Weights of a small transformer language model.
Architecture: RMSNorm before each block, normalized queries and keys.
Training: 163M tokens, 4966 steps.
Each number is 128 + 32 x the weight over its row's rms, rounded and kept within 0 to 255. Layers, rows and columns count from 0. Numbers have three digits each. The size before them is the row's rms in percent of the matrix's.

# layer 4 MLP up, 256x128, rms 0.141, rows 93-109, columns 0-127
094:160143160175152136099083066062127126133123167154127132150126153164119145113148162129082188113140125079086152172106030112141107180087117126116115124193157101161144096096114104128116124108146103158162088059114108115169136098125095152109071103081096111105111122117170113079113091128099198105117091106133105124095121184154195154170092096134130199129146143161160123121156120063087140100096
103:160157174101159096151089109141167177108089151141156173101194060138142097129141155155085069117145144058161087082110155165148067129077221129146101137130141100097122119113142131110166045117137165128133168183088146134115095102056071159137092105143110128109139119109142121098094140082084120129069141125121162101122133126168167170142133104146112113111172149121160158202160105128127099115131
089:083130146116132092106174200109096101092116106118111074060142128096148159146138130117194146085146134152124119145130192096154139119077095129120128162122143140115193145118106194157086151130117096138217080148088128159173087108105130100129132130158083183075136147149173137138162109094114103153111108099112101103139126148073085170103150113127167112056202138064168149108138157127105167075140
099:149107085114129095119155171134058136086126142148073136092134166135123145124133151145101170107098207120178167114117105108101106145128175130168171058132124081117092052070148125075138115148175106128216110087171137183141135134141142106176141152125127169155160114071093092145155127045163142131090141165140104071149135128156103120093069168131133159167155067117129151131099098138142129109112
087:147106101118102193099150139192174128102161125116129133191090138188140159108094075153105141139098145104088115131083136102102223123148191106087122097116090159117169112108166136143139162096122149090075163154132112136074158147089141071144128160120124105135129092123174130114168098129157079144128125145121124169149159093224159115115178093180085138119138147098114098158059111148090084171098
103:172146166121131136136163173135172113179123082129126110122052181086152127149107128095116089076112122095130146121102154092138148105176168071077141084149138160154130129136120135198159173177137029140070105141122120096110070156143063122176156137140096133112157127143063180145196102142168151136166141069142108122173097117114101095138198127129155133094155117111106124150091142135154140173124
096:121097085146152112096108092164051161135181135119104144117046124198156163140151107149064083208169170115144152105111107137153109100110163119126165110104115118149131147113157159132108140164162096151129181131123117137078074121135041121144181192130126133121076113107128132135102137121162110141158198145103105167091129162167083139179142139075152134160136095144160114107075079093101104098168
111:116131086148197145114131078150145114130097121087146188099098120086095173151085194125087111121123115102141212110112078135145127091116080079194144174127151119123111113099138120136084146139104090155148162084168171168083110126157079124154176158084100128154185102112114124117111160123121145114126121168048083108143144107136171142141134130120122176136117038161122171133189094163189150152136
098:047139080169143175144078167094060189087100163125115121139125151127121073149129130129076180116090131178109124113115142126129102127078131139102160126078126113115161143162100089144138097143197197128087116112099142130175103082075146197116120129142159122161111070122150131132117120077134196112130132079141143158130123122122129186142095120049097187177103159126107107109138117158136177138072
093:112135141131144103170191123091144109156079139182124123078113192068144135165132120123173139081114094140131143138128087127157161113140174109191110173110110106124154107137085097181103098086166112111184143085097118139102153102144156157135131154160163168150139121152187113074103173081047085127149165145068153083183121137091084189193169083133188107133098122096142124140140131118141099112159
096:120126178138167151123150121079110154171198124125201128167095123124093165087121159163132145141113147167124132115136085133112147121110147082145096131064110080139099116067102165138120115164167144101121127099146135123100135132114134061047144138106066174114211100112153159098112111114090108108110072120130115137105111150169141015094077208132099155132127138111180119094118164109167116127157
084:157109155115135109176091154069103097106167100159108133150194160178089148136091160139170177086087165112091128125162121102163172160078106159157117099101208072137175115146141167087106125175133139114156122122150127136144155142156111122056088139163113188128143129143117111129151172152123112138127159097192140111159098196109066108094142162194147163143181096142169148175126117146165078163127
095:111169092098127097120126132045109187130144111208158113089172144095159123135103172119171081096151065177107131101134148084154101089131081129129150117130103109124148095141138170145090151082104185150157132108127119156206126061077121165136116101145205139156137157181124112182130116110081162111144122125095122099106134124077070139087175068128144126153139129096117120131120158077124111058155
113:114131137155158108149169135149133117145113136085173146174106134164125145180079101095084079104098154193106143177136149113171115097105149085144136078132083149123111093146200162125158135150149136097126156134080119155117133172140114078128163127167147090166104157099148157102155153149176137138075143153100071073145170072117155106136125125135141100187157102084097136164159208079096045189156
099:150167147114169119215112138138112128105147147064105143180110089131116159116104154162140152096058161068093116103081132117163082168148180138088110195099142114143080121102112116109126079066135142214136139148131097114191134130126147144065083157093098091145112111151087154100136145080119147154130119129167119126059066067107142104146107124155149099078151154141102139107102086098106176138106
090:124143181114123161139160110137122061136089093125140143136119115096166166171041156134112078107165117129158111133146132125073141183173118124135087145185123133124119117088169113075121135169057132147115135156151141161118094189076111098170138100083111166115082165154136137167102104115096220100149113126125144097138118120125114150156167127153205068088110115114166161192171092106171119132191
108:075029106100180126124107129098138172141200138118122142133143175125102128101141065091140151108059091141120097125115183188139070144148145090142136118167104162150127087079152163109117082125084168133153092159160141134142165130089120144102064150139092157144096139132153141079123110091146123170112083107132097151163164175091130159138134119171119175078164126099135089215102078091126116097140
# layer 4 MLP down (transposed), 256x128, rms 0.138, rows 93-109, columns 0-127
098:198126094129142132126078120116158144110079116151159094125128107147114149124126153173106127119125149119141132151142087096151105136063095146148063112148128137104105102106118097141046124117150115104161100047146096163161108106120116155153160117138186196165153141066239116114160096143148182085132121191092088114128108177158095160148155089143109168087167115168158129093189121119072100105128
105:147147147156161096151093097125170183136121154130142128075114088068114107189144123176128143105107179051108159097152102162156154144112171175091081079141109132170156151137110137117095080128121176170078117181210167102107093083113098146129117105142078075134093078102143170129055169088133124106134126159128133167105144104163138166152101117153136122078140100147090128158125132176152191082121
090:114124109106120127121188179056070104128121118141146060098114064165144103162191136158107138062087130122138142107091152147172060134122127134116102162090162175115110082124114124118142125095112072155121070114155128147172131103158148154153110161151082127070168161122149081147089150096111097133102092128141155093170149124161081135136150058108118121179173112183198069141173146094098127131154
103:140129190100108124172086117099075094181102099134099126049119126097140128117096152137116139098152204088150123048113165100162119117118143123077202063120180104136132069102091083143109114055173108160142132140120142134156157107096148094171166080150157100144140103102095121148165139090152090099144112081131146090115116127147158191145090138096114148121169097102148112105094078138132166197121
094:087156093122104160130134111170138080071123059112123090111111137164138077116098112085112113123168147140120255152150102115108141139145126108137072162143108100170105155150205186107087125144088175113116161088106108152192119142104132088133159113128106120141153120113135103147177127127130116090135126123130112188170158146164083077163150153099093092096123103094140148122144051111128135145104
102:126170119128100046167140178153120117120101171069183089091058126120125125151098131059104104150149144154144123126138157162094123099143139088136129138143108091112109119082106132153124172171127134142113166024125136128092030151136144131172147073133088112106117153123104148158210129184139140128103162112117084157093117113081151059179166147140138148142135104149077141149086140121158134181137
096:107112105158103093077157117073123097169139077160082099093084141133188165141099170114127124159137170127111103125063101100134068127122157134131153133089134127074141152157135108153191151149160166121098142170094140092073041146114094121127155079135132145101114129144070168136045150155103141141061174155127159116169146096169124066121132117144209108142092129165067153118093136125097133121131
107:119153120138176129098141091094121190133084133126142184109086095094159128154119164140138073137176138145082000146125120082105064148120073159072111193094133095117102056141111144148112135128098100079133173179116103147104151166122123167099136143115137139113143129130103063116107084153159149139183104101124163110095093131092176153144152118145064125087144141140061137151122097153135100133121
100:162101149081185113122190140111209171160149131151064151085168088088164162099096099183126111131146107045178099134103149161118166135189083108128127115136179183141123146095137092105091126139119113126120091118127106161108153145145118132131133104077134141104165140171152156107114146114146094165058153169152097060112141083129174089067145158150131137114123116139142188135114139166127091056167
094:091181156091104085119149125112063080102115131163108127114087150113081086207156092112162126124115131086118174109116110124122123126186095130154134178144132105145125088139098099128084104150196125101076113151042141176125183130150171143136119179111139147128119141150166157109031130150092113115161120147133132123186138139117068158178128121115070108192121089155136111104130138068144081150182
097:106169148174160124119154124122088111126128177148188143138105119078145173114118131135174058117114138138125089094132087117134128119071062105089148120074157081136143139068152194176134102130101137107076164167131044136157131151115162122107156120119122188106195157137143118089133096130084110081138119159154098140140144139148121056129044174095123174148073132128173073125195113127132131133113
088:139148179099190096121146134134066165156130120132182171106153136131132063137048107163145106117070129126080110136150098094143138093132133167157114156053157063153161101175115132120158176124121122120119142109153183115122078114138073186095110176122152148139058128161090054142173126140088088180153162092133122095080087093083122160122143124134072097094140141095111132095159093142133126150105
100:145155127208173139110099113091140125141198179101121105099165158064178147172096129135185104202107119127134154109124128113099123134134081154137124085111175104063127094154066094119155164123124103131149124183188177110138076123158105192128057153104119097107178135098124171157052091129163116129141172118113177084135120075104104154139125155115129139106100138141155129064133164142105107148145
109:130154131089135027174129136195206083177083116071143126120070163145074165205117106129121067127068143148160112197151156116147120126139118107161126063147135175110112090133083109136124165127185077152125125135093122124153145145149127077109149099160126070153097133116164100117122101128161114159092149106115116115133172088095136137130050078127158124101134125104129081162139123124150094162133
104:107185180130109184153133147142058080147100138097127169119152082140148158142128090084140151119141114191147049174089089135117086149139149106114106150130115146156190143174084139116165202121139183115122164075081157120056202139142166120113157112185164109149168095158122126080098098122167182073119105168139124106131121157077149146152130126123107126106096120092153149175125145119116155097090
091:097086132114153181118173119123109089177109152152100149142124089121131180156034158092177107159142111078174145134090167130100123187177099142122073089167124104134115109111157073110095146169106138100083137154132121118100150185148136092131142104151077133121078156179148120155060055104092196130111115127140183114124124121110124189145103118153132102156104144122134180200185129141135124132181
104:084093132140138160079153101172115128171144086137091113111184096135140099120136092131156110043152121121132190119090108118095146144170117193128143181111127141125144010131145139092141135155195149160146086188129133116186112147119119171148166136112167164148093116148188145121154056126092088130133140092133122125109075174187085159162116121143110141140153165170101136103116067185134125122119
# layer 4 MLP gate, 256x128, rms 0.145, rows 94-110, columns 0-127
104:109123080114152186127041137097201086135119121130106132177115094099139089130136126102072108150144179094162111086141121088126098173053092137140145141129174154127130077154194111045100138153139117184186142120098149115122181110117114183096121103134096132146123150199139123106083067113092099194151065106198109102150123140123163133141114153129107153134112132094126152119108107097143159118088
089:096132076059124105162053152107135184140203176095088173089184121149117151147124110125137172163146103079137107149127113118091104105114093113134191063195134118057121095089092104077134075082113122171107152120136120093161148139172125144097083117165137130146125076106111077117090179143131135160122137138179124117078158116135138120187086077085080163124154150143147114146115089117122115138101
106:138165103137059164103147100081118119083176150122107139122103182131031098096166142164139142159056098124060119162139107140133086134102077134132118159097121094148154170129103179123178119064091137138155098183156132128131160175143104150090074151106083125102102166137133069134137086150109134115143127191151121089156087139098101123058178131152109147106120157086160104133119138151088138060095
085:082132149135107138138111142172109135079130105141081102082184155164100118174143109115110125113113189163116173171117099139117124092151096116091114100086140097153179077090141141093072124174116176109121125121132125152189143136141061171110162125088077073127206136102185073128143103044097087183077156141108141165111154131186096157166135133128122118142099110138169156097072124136166082109130
102:065149126123094141083134120100128159112064092163131133079131136104089117097118121158192159121208063115102135075111114130137161104138021149154150141089163115141118126156098139100126068086170118140186083203156147116144101123070143119140145188108109114106110061117125168143077144121086111111137138118157166170084143124112080150146092095094121092093146148095155126196130133154142102157122
096:032128099134176140131101073127156129146128130123194140124131124145164094120113058108175137121162133144146100155154159186053134135105127131135145086131114189116157132094132104147019109180115119115135127128146112123214183086145050155123161125101138148158141206108110109142153120078092119163145136126116123155087131127049140109111141147171084194139147135147168141120144142147131115147113
115:154108171115131172185128160130128072157175110128096091135184137165124163078168095123149164143135174140105141143121199116141144082127118101133170081133117137103103166099162101106099108131153185193097054101110114116141109096171175131130125089170143099151075109163168143136157147138118146166102164143174104158180154138190144107100106126124146072228118157117143151101112219143123140118131
097:111126135160116142150161089149142132079140179175164119118124110111165101100105091107121084099169116180148120148110080191151112076122087066124111117118145137094087078128190088105078115123136108116103108093121136147110134071137067182153196108094149148113117165092143164088059178096184131122080181105117089146100134120179162155105080135125114123174071117101116157194124122171166115096156
094:173100061126185161136117162134137137128139149085073126150109063098132118083106089116098133163139091091150136127132172101122109114138126114132130146136118152118087137113154130102170179107100108134103099150176130098109093113096130139140139097124034140109134161097121159126146080165156195131108081164152126162099065058162198093037127128130069191108157178133164116126083151143171173115095
097:162103052127078106139097149124123144104142068182091089159167131157097139110117112145121141135207107041076135114170162159173112121104181116107137064138116071153148181137118120140097092116046159217117143165124102115147112118127057131110077130083141130144118142131144060157123152150126082173112102122182170158097113175149123103098125097152120094099153144140113112112079124147124124113105
088:082118169082164141137126112109070184180074126081167120127092130141124094162121104219107084115134085133150179130082164103081120091138148079138118178134157150130116134116100062160164172199070121144110093141095112153063110093156130156125138114087131175157142150142120162146091086093115134089110181115099155102123114073118116141166130125113109075109118130171142144079063115109133140083072
097:089097177101082144147083084111089095040154083125113154143120110149126135148174105126159145187102120097137115089162093133148101123166049116094142136104145161182133112128129151115103127140084193112149202169120135123145166101131107105112089132118099126134159116125175035141160135061107144183068129182130116127133145174139156125155160094082155110164088172116196127145094109155137096109091
113:115121181131062193066098112073074127101150162116100135133133086121154106095150180143156139119141132143096114075214131148130105140181093131102123202143117111171079181113126098148097102175104169100136112093143157129102097073133124180178137175096173139095154135141123130116101158132134085087158089123146130161081114106142166109121194177135104182177108119158107178118120142160115169080153
100:108135203130173181122147185135088098096129083071113178128116118132081157178090113128143158167136114133076062127153105136181143122088122085114065210192136132125145160145137192142163140125066154124095118106094157110117137105169161093158070129117131161124149112141117115094131123112150159096082094120095098145154087122122100117126130084157175100108083167180152110161158112134196184154119
090:171121119115104102145094132095132159119176088116140126088107196135098120099177099113125149141175134122100111165117114183193106120062150123130156163053139162148167122162078180154149136093164164165159156153129163068156167089131174162073132158157131099105114129130127131064111144077115059151133140135134120099119083088104162163104125120101088175076193160169145104115094100152107172082089
108:126140130145099135151150180140094159160108137172096138138190182075142141186148100145129086109100090112078147127165135044161112121188160103163075137138101101189112089115104111120113134137160136146174129159118173119222136158079140097131173114133173146138095059124136173108101105150148098110108174143174143128118155151143143143107090150195141165123182114160095146173185148175121111119184
118:157114125091149105138094144121189061193120117104110088142081114117051162179141136156136089104100111132171131181144123119172096141075135148133137119132120171138097129060055096093155189168164139167083170154117134127132167130132094159160148136126095101097169118125148087083075105147126124172108183140135138138155102159127122112134089198133068127153103105153121215134119092101111181095162